{
  "norm_place": "pre",
  "init_std_up": 0.0744,
  "grad_clip": 2.0,
  "warmup_steps": 135,
  "doc_mask": true,
  "dataset": "wikipedia_en"
}
Each number is 128 + 32 x the weight over its row's rms, rounded and kept within 0 to 255. Layers, rows and columns count from 0. The size above them is the row's rms in percent of the matrix's.

# layer 4 attention key, 96x96, rms 0.052, rows 57-63, columns 0-95
size [ 73 177 133 129 166 128 165]
[[149  92 177 100  92 175 141 109 121 123 136 120  84  90 137 180  78 110 141 112 100 126 127 127  98 145  60 132 180 123 164  92 164 157 144 149 123 100 103 164 124 108 107 143 103 204 102 128 153 104 162 116  60  88 135 135 109 139 151 110 112 163  97 162 156 104 129 150 174  97  55 168 148 128  96 171 158 129  98 140 158  83  88 144 142 199  93 158 171 160  93 127 159  56 153 140]
 [155 188 115 143 210 149 169  96 104 154 149  92 169 119 103 156 181 118 100 109  89 172 146 117 150 110  90 166 164 148  92 114 107 185 104 107 140 150 160 127  79  68  57 148  94 124 135  87  92 170  86 137  92 113 101 181  96 114 128 190 158 115 123  93 150 128 118 138  96 157 141 119 111 146 125 101  95 126 131 124 215  98 148 156 164 169  80 122  86 125 129 119 114 156  95 154]
 [134 187 151 205  64 102 174  74 135 144  77  89 189 104 135  85 124  91 183 193 133 117 107 117 159 136 130 148 132 143 173 104 111 155  74 142 142 136  87  62 121 115 116 146 166 118 173 131 173 176 142 187 128 108  73 132 168 124 137 129  94 147 122 164  82 139 117 121 130 167 115  94 156 143 117 124 110 126 103 151 142 121 186  69 158 136 185  89 126 141 155 129 127  95 134  97]
 [158 140  49 116 154 125  78 177 198 123 193 171  50 145 119 124 142 145  96 171 117 114 176 183 129 108 151  87 135 137  49  72 175 106 141 112 128  91 143 130 122  96  98 138 148 125 164 121 124 126 133 129 163 143 110  99  64 174 127 111 166 101  96 119 157 191  95 161 138 127 115 135 130 108  98 106 168 133 157 141  80 107 112 165 105 105  91 201 100 130 110 107 128 108 135 139]
 [ 99 135 121 117 131  98 117  75 136 120 112  65 119 150  92 140 152 115 116 174 161 124 147  96 147 135  87 135 154 155 191 154 108 148  89 172 150 118 138 113 114 135 130 160 130  96 218 176 126 102 214 116  85 153 116 102 104  88 123 146  80 172 128  94 137  87  80 200  85 139 104  94 112 137 107 115 119  80  81 139  39 126 195 149 146 138 125 132 110 145 106 177 108 129 125 130]
 [149  79  95 115 160 163 142 141 119 150 123  85 155 153 180 142 107 134 120  76 188 179  98 120  79  66 147 151  93 120 137 150  83 111 126  61 146 169 171 142 128 159  89 104 138 133 130 156 122 129 136 113 108 162 121 133 153 163  91 178 124 144 139  85 136 170 162 128 109 163  99 151  54 112 146 152 161 137 125 111 126 138  84 207 106 142 123 194 105 130  79  88 206 170 138 160]
 [103  52 144 164 156 123  66 157 170 110 138 107  57  95 121 112 170 116 170 134  90 132 164 104 123 109 132 121 149 154 111  98 169 165 155 142 126 144  83 140  82  58 120 131 138 136 140 138 134 103 130  84 145 102 137 170 122  86  99 162  70  98 126 126 143 108 120 193 123 143 138  92 102 143 146 199  95 171 150  89 168 125 106 159 174 125 173 138 107 165 111 179  74 183 182 125]]
# layer 4 attention query, 96x96, rms 0.0522, rows 58-63, columns 0-95
size [166 130 131 152 131 159]
[[175 186  92 122 174 160 178 120 129 162 183  94 148 118 124 147 177 124  80 143  88 157 111 105 149 133  79 177 172 159 119 159 145 163  90 137 123 141 148 118  92  80  66 187  97 131 146 153 109 173  84 165 150 137 125 171  95  92  95 162 152 128 146 118 159 157 112 101  85 154 176 160 125 164 125 134  97 160 118 106 177  67 120 123 174 163  71 122  82 146 103 108 137 171 114 158]
 [143 165 176 182 111  62 174 110 156  96 109  53 146 108  86 121 147 104 167 191 125 108 147 106 138 121 119 144 137 149 221 117 130 166 117 157 128 165  67  86 159 124 129 144 165 125 166  95 154 187 152 119 152 120  50 132 170 159 145 111 115 198  99 135 120 105 128 123 118  81  97 144 130 164 147  82 115 105 125 122 128 140 154  60 149 166 151 120 144 164 152 122 115 144 102 165]
 [131 151 121  79 161 165 107 151 146 124 165 129 114 158 136 145 126 159 103 152  80 179 163 186 140 168 162  56 171 152  65  56 206  86 107 134 125  53 135 108  91 130 112 120 120 127 109 125  60  78 137 152 105 118 110 154 102 152 121 141 141 133 116 129 135 185  75 133  60 148 167  98 149 127 122 130 147 139 167 120 111 149  96 123 121  88 105 207 131 130 131 164 135  93 107 145]
 [119 190 139 138 139 135 138  91 138 153 124  77  93 115  91 171 115 144 112 208 112 130  59 101 155 105 134 163 119 187 176 134 110 131  98 202 151 130  94  88 126 131  95 128 140  92 197 124 110 128 198 180 116 132 145  90 101 111 129 124  54 197 143 105 123  95 113 178  80 161 133 127 129  93 134 158 137  63 119 110  63 123 160 164 125 138 115 109 106 128  93 158 126 134 141 137]
 [142 114  71 121 130 178 126 114  95 135 140  90 174 156 139  97 127  89  97  65 179 153  81 134 100 110 141  86  84 116  95 173 117 143 136 148 146 141 163 173 109 124 116 100 122 157  72 210 119  57 113 113 110 146 147 132 182 120 136 140 120  80 124  69 106 189 162 102  80 141 145 117 101 130 139  88 151 101 114 143 127 119  68 192 124 182 134 164 105 126  92 117 166 162 150 177]
 [127  43 131 121 179 137  89 164  91  84 113 128  96  64 109 142 158 110 138 124 109 117 145  87 176 160 144 104 154 135  99 111 194 169 172 130 142 148  86 140  95  41 168 130 152 117 149 130 120 120  92 120 178  95 148 189 125 109  91 145  59  75 117 162 125 118 139 189 102 204 127  93  81 152 117 181 120 157 134 125 147 114 117 131 135 114 137 148 119 133 115 146  85 138 157 165]]
# layer 4 attention value, 96x96, rms 0.0518, rows 32-61, columns 0-95
size [111 111 115  98 117 118 104  99 115 120 113 114 121 101 114 111 109 125 113 109 106 123 122 111 107 110 113 102 113 125]
[[118 135 133 154 131 122 112 131 166 181 107 119 120 164 103  57 113  56  90 137 131  76 209 119 217 125 131 155 166 101 105 125 186 130 165 134 119 199 146 138 103  93 103 132 115 206 111 115 137  99 112 129 145  88  93 108  88 159 100 126  90  66  85 201 146 105  96 120 113 118 124 137 152 135 108 114  98 113 105 125 108 152 156  97 111 122 101 136 114 127 117 141  56 131 174 144]
 [105  93  89 138 101 113 146 101  99 163  64 130 130 155 121 129 138 152 117 118 137  92 155 107  97 178 135 106 153 183 155 175 130 148 129 193  75 127 122 178  75 152 223 112  75  98 146 124 159 140 123 118 156  88  95 125 149 160  59 113 164 164 104 164 155  90 102 147 119 167 109 134 140 119 210 138  83 145 135 118 104 116 195 130 128 117 113 121  69 126 178  94 143 125  85 119]
 [140  85  75 172 166 127 124  95 152 187 138  74 112 123  98 101 190 123 118 112 179 167 158 163  54 122 193 144 155 112 114 120 110 136 153  65 154 119 132 144 181 170  98  91 172 154  78 139 104 122 101 113 129 114 179 126  97 146 143 139 183  73 125 125 108 170 124 150 123 122 135 144  95 130 102 157 100 201 119 120 113  99 164 115 133 148 110 125 116 195 119 121  69  73 101 100]
 [139 131 129 140  80 123  77 157  98 137 134 147  70 106 152 142 118 112 204 114 110  95 171 145 124 164 150 132 157 108 111 133  84  98 132 129 123  55  75 136 120 158  70  84 146 124 133 134 102 107 181 130  88 186  90 179 100 117 128 224 127  82  76 141 121 163  99 125 129 154 123  93 171 116  93 142 115 176 135 143 139 161 170 120 125 110 185 138 137 152  50 153 148 177 133 144]
 [105 116 150  94 174 114 128 123  94 197 178 161 155 177  85 121 103  99 127 118 191  77 102 109 103 131 161 189 188 134 132 136 136 150 133  88  96 110 127 155 199  85 148  76 112 116 117 117 113 110 176 169 170 146  95  60 133 121 105  96 127  83 121  92 123 183 113 138 154 111  93 167  97 120  97 114 119 125 118 127 109 183 139 132  43 128  68 158 122 128 141  98 141 157  89 147]
 [177 141  74  97  87 154 132 117 134 132 140  57 134 140 159  97 119 112 161  77 170 133  91 127 117 142 149 162  97 159 167 110  91 111 154 136  85  81 155 149 123 109 166  81 136 147 106 114  87 163 110 111 111 129 142 122 166 158  70 163 114 145 128  94  70 180 173 145  83 137 123 151 120 140  94 121 147  60  88 205 167 138 132  67  92  75 110 151 149 143 134 151 156 175 188 149]
 [109 123 135 155  96  86 163 111 111 169 114 167 103 114 121 142  57 185 115 136 176 112 159  65 132 112 138 127 180 137 149 129 150 111  93 156 132 109 134 127 102 130 107  95 199  64 179 143 184 139 156 141 164 147 112 155 156 158 138 113 113  84 122 145 125 122  99  70 131 111  96 144  46 126  75  90 104  93 115 141  78 166 173 139 168 130 101 196  82 137  87 119 185 135 107 138]
 [134 100 167 112 130 123 145 130  72 109 131 154 136 103 133 142 133  91 123 102 100 106 193 140 105 186 157 138 111  79 148 152  74 119 127 145 130 148 142 136 125 146 138  77  98  28  92 171 145 152 106  86  71 123  94  78 112 125 172 150 158 196 110 185 162 121 131 144  94 171 106 111 100 168  98 159 124 146 144 160 139 167 113 192 156 138 159 162 139 147  27 137 107 140 137 118]
 [153 132 196 150 143  82  62 216 137 156 164 170 132 178  93 134  91 128 188 128  88 131 158 115 121 114 107  76 142 171  84 119 134 162 130 205 115  76 122 116  83 128 124 115 116 120 106 110  97 144 108 142 133 132 150 143 138 100 111 136 138  79 137 125 126  83  70 118 196 108  83  75  82  91 107  64 107 117 106 110 110 160 164  96 144 108  97 127 146 128 152 176 142 134  88 112]
 [ 93  98  85  95 131 118  90  63 137  89 157 205 183 103 147  84 136 133  98 138 162 126 154 172 163 138 131 154 161  96 134 153 112 123 183  95  83 105 168 123 141 167 155 109  99 100  62 114 120  84 138 145  95 154 166 120 145 166 142 130 140  93 136 180 165 148  48 138 159 157  83  98 103 151 141 151 137 156 136  95 136 124 201 166 202 142 134 141 133  91 125 125 104 108  85 106]
 [121 124 147 106  98 125 145 128 147 139 129 153 176 131 112 122 122 148 106 134 209 210 119 141 153 141  90  56  81 120  85  93 147  97 133 138  90 101 116 100 175 108  93 149 120 109  91 171 105  74  85 203 151 107 108 143  74 169 125 111 226 107 164 144 117  98 124  91  96 114  86 147  77 158 164 132 118 101 121  95 132  79 105 150 127 131 114 148 127 120 158 166  98 181 125 158]
 [111 156  87 132 169  84 140 134 170 135  97 172  98 102 129 171 143 122 105 143 172 144 124 112 164 108 100 122 113 138 170 142 156 167 135 154 108 122 136 133 115 119 221 167 148 123 137 151  74 170 157 102 147 137 138 160  99 152 130 154 100  55  84  93  85  54 103 120  87 126 101  51 151 147  59 153 125  93 193 125 144  82 121  92 136 106  85 164 153 170 100 158 143 115 104 152]
 [145 124 168  84 121 146 192 111 112 149 144 182 165 115 108  72 122 174 172 117 134 130 164  96 166 154 145  55 125  92 122 136 113 121 138 130 146 110 123 144 132 167 195 111 126 157 156 163 104  76 173  69 132 105 177 149  40 106 148 115 168 173 113 103 117  79 119  95  82 102 139 130 131 107  86 178 198 121  94 141  82 124 111  95 130 147 153 107 140 153 131  94 115 186 116  97]
 [147 130  98 157 190 186 140 143 135 114  99 164 130  43 154 138 112 118 111 132 140 112  99 144 113 163 125 143 152 109 132 150  70 100 145 101 116 102  84  99  40  68 127 123  90  71 155  85  90 101 129 124 135  65 170 144 167 111 119 130 148 134 157 172  99 102 110  67 158 120 106 167 145  82 128 105  89 172 113 126 148 141 134 192 110 111 174 145 155 182 117 104 143 172 128  74]
 [141  95 108 174 150 164 132 140 117 166 126 133  44 153 192 122 117 163 123 148 173 159 145  83 103  20 135 113 156 165 127 130 199 142 171 203 135 103 133 121 207 152 126 127  73  89  99  95 162  49 142 122 123 121 129 124 150 137 157 134 114 143 182 156  96 157 137 125 155 120 158 117 118 127 161  96 129  58 175 139 136 130 111 137 132 116 145 137 132 121  96 137 153 115  92 117]
 [143 110 102 139  84 122 154  78 118  99 137  98 193 168  73 128  94 126 166 106 164 104  80 121 114 110 178 115 151 126 164  80 188 186 151 164 162 115 152  81 145 126 118 170 133 147 112  96  69  92 154 163 145  84  72 143 129 137  85 172 131 147 172 123 161 178 147 147  93 119 121 110 154 159 130 158 124  93 123 159  99 133 124 217 138  61 182  88 134 112 124 154 133 140 106 163]
 [175 107 128 120 106 163 166 149 163 177 116 143 128  87 104 118  92  78 147 146 124  88 124 129  87 153 141 121 142  95  71 132 123 175  94 172 111 101 108 144 168  77 111  79  93 139 184 157 124 118  93 119 217 143 123 116 128 161 105  99 146 106 143  83  93 164 113 170  69 150 168 121 145  75 142 143 154  61 106 203 107  53 131 124 145 137 117 127 137 110 191 152 135 157 108 109]
 [137 141 121  79  97 147 136 145  77  83 175 159 148 112 161 127 141 190 150 150  86 123 168 107 137 132  95 167 107 122 142  93 150  95 106  96 118 119 149 149 103 113  79 162 127 155 181 125  87 134 114  95 108 136 111 156 142 173 163  57 188  88 158 161 150 175 102 122 138 125 156 111 185  83 113 101 155 152 197 115  56  66 147 204 144  78 153 132 128 154 125 140 148 137  86 122]
 [158 131 104 127 157 146 102 142 157 120 140 127 163 115 157  97  94 101 155 125  79 158  98 164 139 195 103 150 154  82 155 129 135  88 201  96  80 113  83 158  95 113 172 102 138 173 145 105 184 128  89 165 142 144  30 165  66 138 120 178 194  79 114 113 111 117 107 111 130 149 148  88 127 143  84 132 100 145 200 167 137 162 118 144  97 157 138 139  97 104 108  95 133 125  92 124]
 [ 46 117 119 123 141 104  78 139 150 141 111 190 117  88 151 166 106 169  88 114 104  95 145  83 133 158 164  77 144  99 131 105 123  65 171 119 176 143 129 197 102 143  77  68 113  97 107 111 110 129 130 153 105 130  93 152  84 144 185  94 169 124 162 119  97 125 181 146 206 110 104 130 129 138 185 106 131 127 160 141 125 141 121 204 138 110  92  88 125 140 122 141  99 114 109 182]
 [ 84  60 144 122 145 171 125 115 119  93 102 122  45 119 166  65 112 113  99 121 130 209  85 153 137 192  79 119 126 162 134 156 174 192 134 164  89  74 114 141 135 125 111 100 137 158  92 113 132 155 153 112  77 122 123 125 121 101 148 167 160 145 158 117 140 131 160 127 110 125 178  80 188 111 135  67 159 152 105  98 120 107 201 100 136  99 137 131  90  88 131 132 172 155 120 123]
 [ 73 169 125 110  83 141 161  90 101 177 161 174 174 161 157 158 161 104 221 130 177 168  83 118 154 118 111 166 135 103 183 102 112 133 128 117 118 128 162 120 170  92  62  83  60 149 150  98 118 128 101  87 149 153 112 143 134  84  92 121 127  99 117 138 125  86 123 109 135 125 168 126 158 127 138  92 122 102  99  83 131 147 133 131 115 150  95  67 131 103 198 175 174 149  93 149]
 [ 91 128  85  98 137 147 124 140  82 162 158 112 121 146 149 150 138  87 131 111 136  72 136 133  67 159 148  90 127 139 167 102  68 115 185 159 147 198 164 146 113  93 118 192 104  73 147 128 196 165 133  89 127 177 125 150 118 129 121 170 175 157 128  98 147 155 125 137 132  69 137 137 156 101 127 140 131 122 112 102 142  82 204 127  96 168 113 216  78 126 166 107 111 150  91 113]
 [155 156 134 109 123  61 155  67 118 105 130 172 110 153 146  70 142 125  87  59 186 104 117 156 143 161  93 124 120 115 126 154 123 133 130 161  84 140 102 143 169 216 101 151 126 131 144 144 136 116 147 155 119 111 102 153 140 136 142 160  79 110  85 116 183 135 154 114 150  93 125 153 199  39  78 119 101 143 124 162 137 109 129 115  40 125 105 113 116 174 169 155 118  78 115 126]
 [146 138 122  82 123  95 162 101 170 139 144 139  92 161  86  78 112 123 145  73 149 110 185 112 102 130 130 151 188 128 154  63  74 133 114 157 150 133 104  95 100  90 154  89  67  78 133  74 189  78 144 104 188 127 146 127 123 127 134 106 102  91 194  77 140 140 120 165 107 119 109 146 172 124 120 162 126 134 185 150 180 127  95 135 157  93 166 130  84 121 157 131 126  84 164  77]
 [147 171  91 156 147 117 102 121 138 150 163 122 100 133 117 143 116 151  92 145 118 214  84 173 125 196 121  79 183 168 112 120 174 177 105 155 131 180 131 128 145 104 134 122  98  98 166 122 117  53 120 134  93 170 137  93  64 161  40 137 138 193 105 127 120 174 113 146 143  79 163 127 114 116 120 152 159 174 121 131 115 160 103 128 148 105 179 182 154 110 140 157 142  91 115 107]
 [139 128 148 161 157 116 124  86 132 174  97  97 159 110 180 138  56 158 135 148 179 101 167 128 158 131 187 115 127 189  64 135 151 117 145  84 102 119  87 122 108 144 115 140 167  81 126 133 117 149 100  90  89  75  94 116 141 115 147 115  93  96  77 176 165 142 119 129 140 130 114  60 180 113 186 141 129 176 166 173 181 103  90  81 153 157 121 153 184 101 151  85 124 109 137 104]
 [187 141 124 124  55  90 116 138 151 110 133 170  93 149 197  67 150 135 133 107 137 163  98 132 151 134 106  98 129 158 127 111 152 153 154 120 125 107  88 103 102  98 198 164  90 152 105  44 129 122 140 207 112 134 113 100 115  82 154  99 166 143 125 151 121 129  99  62 129 175 125 112 145 148 140 106 116 121 141  90 125 131 147 131 111  82  55 151  85 118 112  90 119 157 183 203]
 [107 167 114 119 146 131 150  73 140 189 124 115 115 115  54  99 133 134 160  95  69 141 102 115 116 170 138  78 135 140 175 154 209 145 117 118  85  99  73 178 135 136 119 168 140  87 147 138  99 131 142 122  93 140 161 122  78 129 122 128 145 147 102 124 150 135 141 150 188 130 171 121  93 203  93  51 129 105 105 170 195 114 110 161 123  80 157 158  97  97 138 146 190 126 119 156]
 [166 125 194 152  80 165  70 145 149 101  83 131 120 138  93 170 196 142 114 126 109 143  94 132 138 214 167 105 179 140 100 157 113  96  70 111 169  75 112 168 137 151  76 187 106 116 148  83 158 101  98 152 132 111 105  98 131 132 176 122  92 122 135  97 150 116 188 146 127 174 119  70 108 159 107 121 108 137 127  89 108 129 160 131  86 182 194 129 100 122 106 106 124 153 122 139]]
# layer 4 attention output (transposed), 96x96, rms 0.0643, rows 32-60, columns 0-95
size [119 119 131 118 134 123 129 108 132 126 119 126 141 116 120 119 121 134 125 119 115 139 133 132 122 123 127 112 123]
[[152 118  89 129 121 134 141 135 103 151 131 157  86 147 125  74 124 139 112 165  96 108  99 106 122 176 172  93 175 125  84 108 216 181 127 137  95 121 103 164  87 112  95 180 103 117 143 103 112 170  96 146 166 118  85 119  59 129  67 133  85 200 112 193 132 106 109 156  90 104 152 138 134 154  87 159 114 142 133 123 126 135 172  88 144  78 160 193  72 139 102 168 113 150 144 120]
 [120 179 159 148  95 122 122 124 110 159  93  94 130 163 116  77  97 151 178 131 136 139 100  86 153  74 136 159 146 188 166 117 137 147  66 107  81 170  80 108 163 188  95 153 119 159 111  78 158 159 104 153 125 153 147  61 129 173 120 130 154 143 141 152 110  61 120  71 126 134  96 174 138 139 154 124  85  96 132 119  99 134 158  62  63 123  99  79 130 140 154 191 140 117  95 118]
 [105 142  86 165 128 133 136  81 174 124 141 123 165 181 214 161 160 122 109 135  86 109  95 131  99 124 112 162 121 110  89 143 134 186 123 132 179 141 118 100  25 106 129 144 121 127 110 138 148 163 110 143 100 109 164 153 111 158 195 165 113 128 199 113 114 147 120  61 115  67  74  96 132 132 147 131 147  99 190 102 112 132 162 105 168 148 181 151 132 140 179 136 113 147  95 146]
 [119 115 185 166 160 133 133  91 108 160 140  73 115  90 103 147 128  98  87 182 131 124 113 101 128 129 113 147 139 107 120 133 143 148 150 180 127 189  91  70 100 167 142 130 147  80 144 172 129  81 148 185 169  90  91 146 130 145 139 156  96 136 122 129 104 143 177 169  76 187 123 130  90 191  74 193 124  94 112 118 142 137 118 134 172 156 167 184 174 157  76 145 107 153 171 170]
 [139 210 133  91 125 159 177 131 116  94 181 191 113  91 150 103 127 145 150 144 110 109 103 128 146 124  91 118 119 114 119 119 181 131 106 111 168 113 133 142 121 193  71 121  90  62 149 160  66  99 142 165  91 200 100  85  69 133 203 122 186 133 137 168 101 116 106  92 121 106 155 119 105 141  95 135 131 166 170 142 119 137 111 172 131 139 128 167 141 120 150 115 185 147 131  69]
 [128 134 127 121  93 110  67 101 130 159 121 139 128 139 141 101 124 105  50 124 176  95  98 192 114 140 134 132 165 110 126 135  89 123 160 142 146 165 170 103 115 186  74  72 100  65 115 124 116 135 125 147 130 112 101 123 173 174 192  49 132 153  99 132 123 172 139 131 188  91  79 164 107 183 119  60 125 129 140 153 102 107  97 110 116 117 110 102 177 173  67 142 125 150 160  99]
 [107 170 153 137 106 192 170 103  95 131 141 102 148  90  96 147 131 147 135 213  94 159 112 166 117  92 193 123  99 150 100 161  94  98  66 153 156 114 113 110 130 212  94 100 161 167 130 133 151 136 141 148 116 163 141 111 139 171 123 173 111 124 126 100 146 191 154 139  56 170 122 143 135 122 137 122  85 132 130 148  72 181 126 126 142 203 116 150  68 135 111  96 171 134 151 107]
 [163 107 219  86  80 167 187  93  82 124 111  82  97 112 158 102 190 122 101 130 146 138  67 133 149 114 140  98 168  93 133 167 110 103 162 138 128 186 135 118 115 124 100  83 139  94 102 149  79 137  88 145  77 110 127 104 165 104 108 176 133 155 139  83 143 106 151 135 113 162 138 141 127 123 122 116 107  18 102 181 164 141 146 144 106 132 121 143 104 121 121 156  70 145 130 174]
 [117 160 119 122 159 136 100 137 118 102 170 175 190  71  90 199 157 131  95 160 104 139 141 158 115 104 130 142 111 139  90 131 145 158 111 183 155 116  57 127 126 150 151 136 161 127 143  66  88 103 137 161 124 143 159 140 107  64 100 110 113  64 106 138 158  82  96  97 137 197 129 170 134 171 117 184  40 187 109 129 131 123 136 118 114 107 109 155 153 131 137 167  82 175 146 124]
 [123 138  86 126 120 166 145  98 119 166 164 155 195 167 148  76 157 128 142 124 171 140  39  63 150  90  86 145 149 148 135 122 136 136 141 174 136 127 190 129  94  94  94 143 134 168 101 160  98  88 136 200  97 188 141  77 150 115  65  81 101 118 170  75 111  71 127 138  97 163 106 147 133 126 112 126 170  91 120 128 145 117 122 158 167 118 141 141  88 105 179 165 114 131 113 119]
 [111 126  98 151 125 104 161 177 140 146 102 175 173 194 108 146 100 125 130  90 155  97 128 140  82  99 115 170 130 119  56 132  57  90  83 154  90  70 137  98 135 149  80 124  86 153 103 150  99 159  78 115  61 124  70 110 102  77  86 141 142 132 154  94 154 165 160 137  30 138 118 143 160 100 148 150 100 127 150 146 159 104 136 109 100 111 109 167 119 136 135  96  93 151 140 164]
 [132 137  36 122 184 187 132 135 175 168 122 138 129 136 155 164 177 110 104 146 108 138 135 181  88 133 118 171 152 151 136 115 103 140 151 136 142 164 185 118 129 167  96 130 160 105 176  90 110 113 132 140 158 130 122 147 136 131  89 161 117 174 102  74 141 159  56 174  99 198 107 180 155 139 174 152 129 157 181 104  79 143 148 170 103 153 110 106 125 136 104 120 168  77  71 141]
 [ 96  91 166 194 121 152 169 116 110 141 161 170 113 148 110 118 111 177 144 152 139  75 168 130 120 120  74 160 157 151 123  77  81 154 154 107 108  89  99 134 142 165 172 121 137 120 137 138 126  80 160 111 144  86 169 122  58 111 128 147 126  80 121  73 170 135 110 104 170 136 103  91 100 118 139 134 171  73 158 153  69 185 132 178  93 136 134  94 108  82 118 136  82 175  65 165]
 [167  81 177 146 162 132 120 135 114 123 124 142 148 110  72  59 160 106 178  70  58 126 105 191 114 113 114 180 113 113 145 131  63 115 154  89 102 122 119 121 117 140 161 118 145 135 151 143 120 183 111 163 161 124 186 157 148 136 152 146 123 100 139 105  65 114 134 106 125 120  72 176 123  94  44  90  96 169  85 103 133  82  99 120 129 153 162 135 136 183 119  86 129 155 124  80]
 [ 72 117 121 149 183 142 157 184 125 122 118 148 122 144 172  97 136 147 146  82  81 154  72 168  80 123 185 164  36 104 161 149 101 125 124 165 143 174 100 131 135 148 122 132  98  99  71  66 141  77 144  78 102 149 136 131 173  81 126 107 102 117 179 181 126 141 196 136 100 146 140 131 174 148 138 161 149 103 132 163 136 172 128  93 100 142 130 175 147 142  97 131 159 122 176 114]
 [189 139  85 153 117 142 131 136 166  53  41 131 157 127  71 113  84 135 198 136 157  85  44 115 139  90 162  84 120 130 142 105 138 201 128 143 104 170 155 138 106 159 157 138 116 135 134  97 118 109 148  92  63  97  69 159 154 117 125 104 137 140 115  90 134 165 127 107 114  86 127  57 128 138 136 138 134 151 142 152 149 156 107  90 111 164 152 129 189 149 114  98 107 138 153 156]
 [102 128 204 158 144  59 121 202 163  96  90 178 120 122 137 150  99 145  96 163 174 109 180 121 159 119 136 159 108  90  67  96 137 122 122 121  89 154  87 108 101 158  55 131 139 139 113  93 122 116 110 154 148 148 132  99 149 191 186  58 125 131  63 180 152 108  59  95 118 161 104  82 140 111 137 116 134 102 131 116 147 128 147 109 120 113 135 167 135 124 120 141  87 101  77 113]
 [120 131 127 152 158 169  97 104 127 159 131  97 170 102 124 103 138 131 151 118 103 173 108 127 183 133 144  91 115 132 101 114 156  80  61 105 106 114 114 129 157  69 157 121 163 205 102 167 133  78 106 162 135  94 113 176 124 143 132  50 177  71 119 114 116 183  59 141 103 168 116 106 103 129 109  95 211 179 152 172 122 170 141 157 108  91 157 162 152  88 115 111 135 126 114 156]
 [182 154 129 129 149 141 156 119 116 190 167 123 166 128 117  96  94 108  96 135 109 138 144 109 120 104  92 185 189  93  93 124 116 106 158  88 148 183 118 135 131 208 167  91 124 186 134 110 156 119  54 109 145  93 105 145 109 156 107 149 173 139 111 103  92 134  90 147 150 127 197 181 130 101  93 184 123 141 128 134 171 108 146  90 188 145 192 146 156 105 155  86 116  98  85 102]
 [ 60  61 124  84 136 135 138 131  87 140 125 166 108 137 145 124 115 130 136  93 105 136 114 104 180 153 127 108 166 163  73 190 153 113 129  57 121 155 127 166  73 178 126 106 147 138  76 120 109 108  89 190  88 111 137 154  88 115 120 157 158  49 139 111 107 138 160 172 114 138 134 135 161 110 121 186 141 149 177 132 156 142 172  62 129 141  63 106 144  95 150 122 145 117 189 112]
 [ 70 143 193 130 134 119 165  82 159 194  73 123 176 122 117 120  95 128 102  81  98  70 164  98 150 113 118 178  73 179 134 184 105 156 132 192 143 176 144 105 173  69 107 162 179  97 101  97 143 116 162 146 104 124 162 155 142 139 139  44 145 161 114 124 122 116 107 101 115 116 162 176 146 123  81 121 155 142 100 141 131 158 158  78 155 124 164 135 139 109 113 135 167 146 119 113]
 [ 93 123 109 196 126 157 143 114 115  98 123 154 159  86 109 130 166 159 139 125 161 116 131  69 135 128 112 155 109 155 154 109 106 150 113 130  91 163 117 144 165  70  93 141  67  95 148 148 138 138  65 119 148 175  47 135 141 104 132  85 169 121 116 180  97 208 133  96 145 145 151 144  94 132 137 153  93 159 163 133 168 115 144 122 186 204  75  79  89 119  88 126  97 161 117  82]
 [135 138 118 103 159 129 118 143 129 189 164  90  79 143 105 132  80  96 106 132 144 124 138 153 177  79 127 105 151 119 136 117 165 168 140 102 139 124 124 103 176  95  94 172 137 110 132 148 192 159  99 160 124 159 187 117 114 109 117 154 229  91 192 151 145 200 120  93 116 137 109 114  75 130 131  79 124  56 100 149 120 107 111 102 162 140  55 179 131 126 129 166 129 133 136  72]
 [ 95 144  90 127 192  67 196 130 139 116 172 170 160 144 108  95 120  81 142 183 120  92 135 116 164 146 173 136 137 155 183 123 117 152 113 186 120 129 137 171 136 147 102 136 100 137 192 132 205  97 181 159 161 148 130 135 130 166 118 190 114 156 103 117  89 199  81 112  80  93  98 141 126 132  91 127 143  86 136 185 129 130 173 137 120  76  95 120 164  97 154 134 142 145 131 111]
 [162 141 133 137 174 174  78 150 190  38 156 161  93 136 108  74 177 159 132 185 104 153 135 150 175 122 162 158 155 174 147  58 108  97 119 124 153  92 104 107 136 143 106 102 164 139  93  90 151 144 117 184 128  76 137 118 153 100 174 153 122 159 160 141 142 164 133 137 129 139 100 118 139 118  85 161 130  76 143 135 188 149  98  44 139 137 159  84 122 137 123 103 111 112 173 131]
 [ 80 181 167 130 156 117 151  84 140 118 156 134 110 137 128 154 130 119  71  99 133 162 155 199 167  92 114 135 145 111 130  94  83 116 139 159  56 143 106 147 134 101 180 118  71 158  90 143 142 134 152 144  69 115 157  93  99 156  89 136 139 186 137 129 120 122 115 115 139  94 193  45 171 101 114 153  89 172 115  92 153 147 104 128 156  90 125 194 135 183 135 183 142  89 112 112]
 [127 124 118 127  54 128 199 108 149 106 167 113 170 152 144 118 146  70 140 131 103 183 138 151 148 139 116 123 113 144 141 111 156 167 161  96 113 156  65  95 130 128 101 175 126 146 104 131  82 184 128  91 211 172 133 130 152 128 109 165  94 118  66 107  92 118 182 121 109 173 131 158 146 149 132  92 182 154 116 116 137 115  91  78  91 110 157 221  89 162 132 101 114 144  89 145]
 [148 173 107 130 116 116 112 108 133 211  77 186 155 164  98  87 125 137 163 113  90 135  96 128  83 121 110 136 154 147 107  84 128  66  97 134 192 116 151  85 218 172 158 134 119 115 168  86  92  88 108 159 109 104 131 117  94 111 101  76 136 174 135 144 151 118 198 117 176 130 143 161 110 154  45 153 123 123 142 111 126  97 154 149 142  65 115 155 141  94 154 142 122 125 153 131]
 [142 200 149  89 120 103 149 114 110 156 160 120 146 119  87 108 134 123 114 115 109 138 153  99 166  94  83 158 108 129 110 172 121 147  79 108  76 135 130 114  91 142  89 173 113 123  90  90  88 115 165 113  98 117 134 159 101 116 142 106 124 121 146  35  90 177  94 127 200 143 189  89 182 149 131  75  69 130 143 133 209 116 110 111 111 120 104  84 108 157 110 118 182 118 145 185]]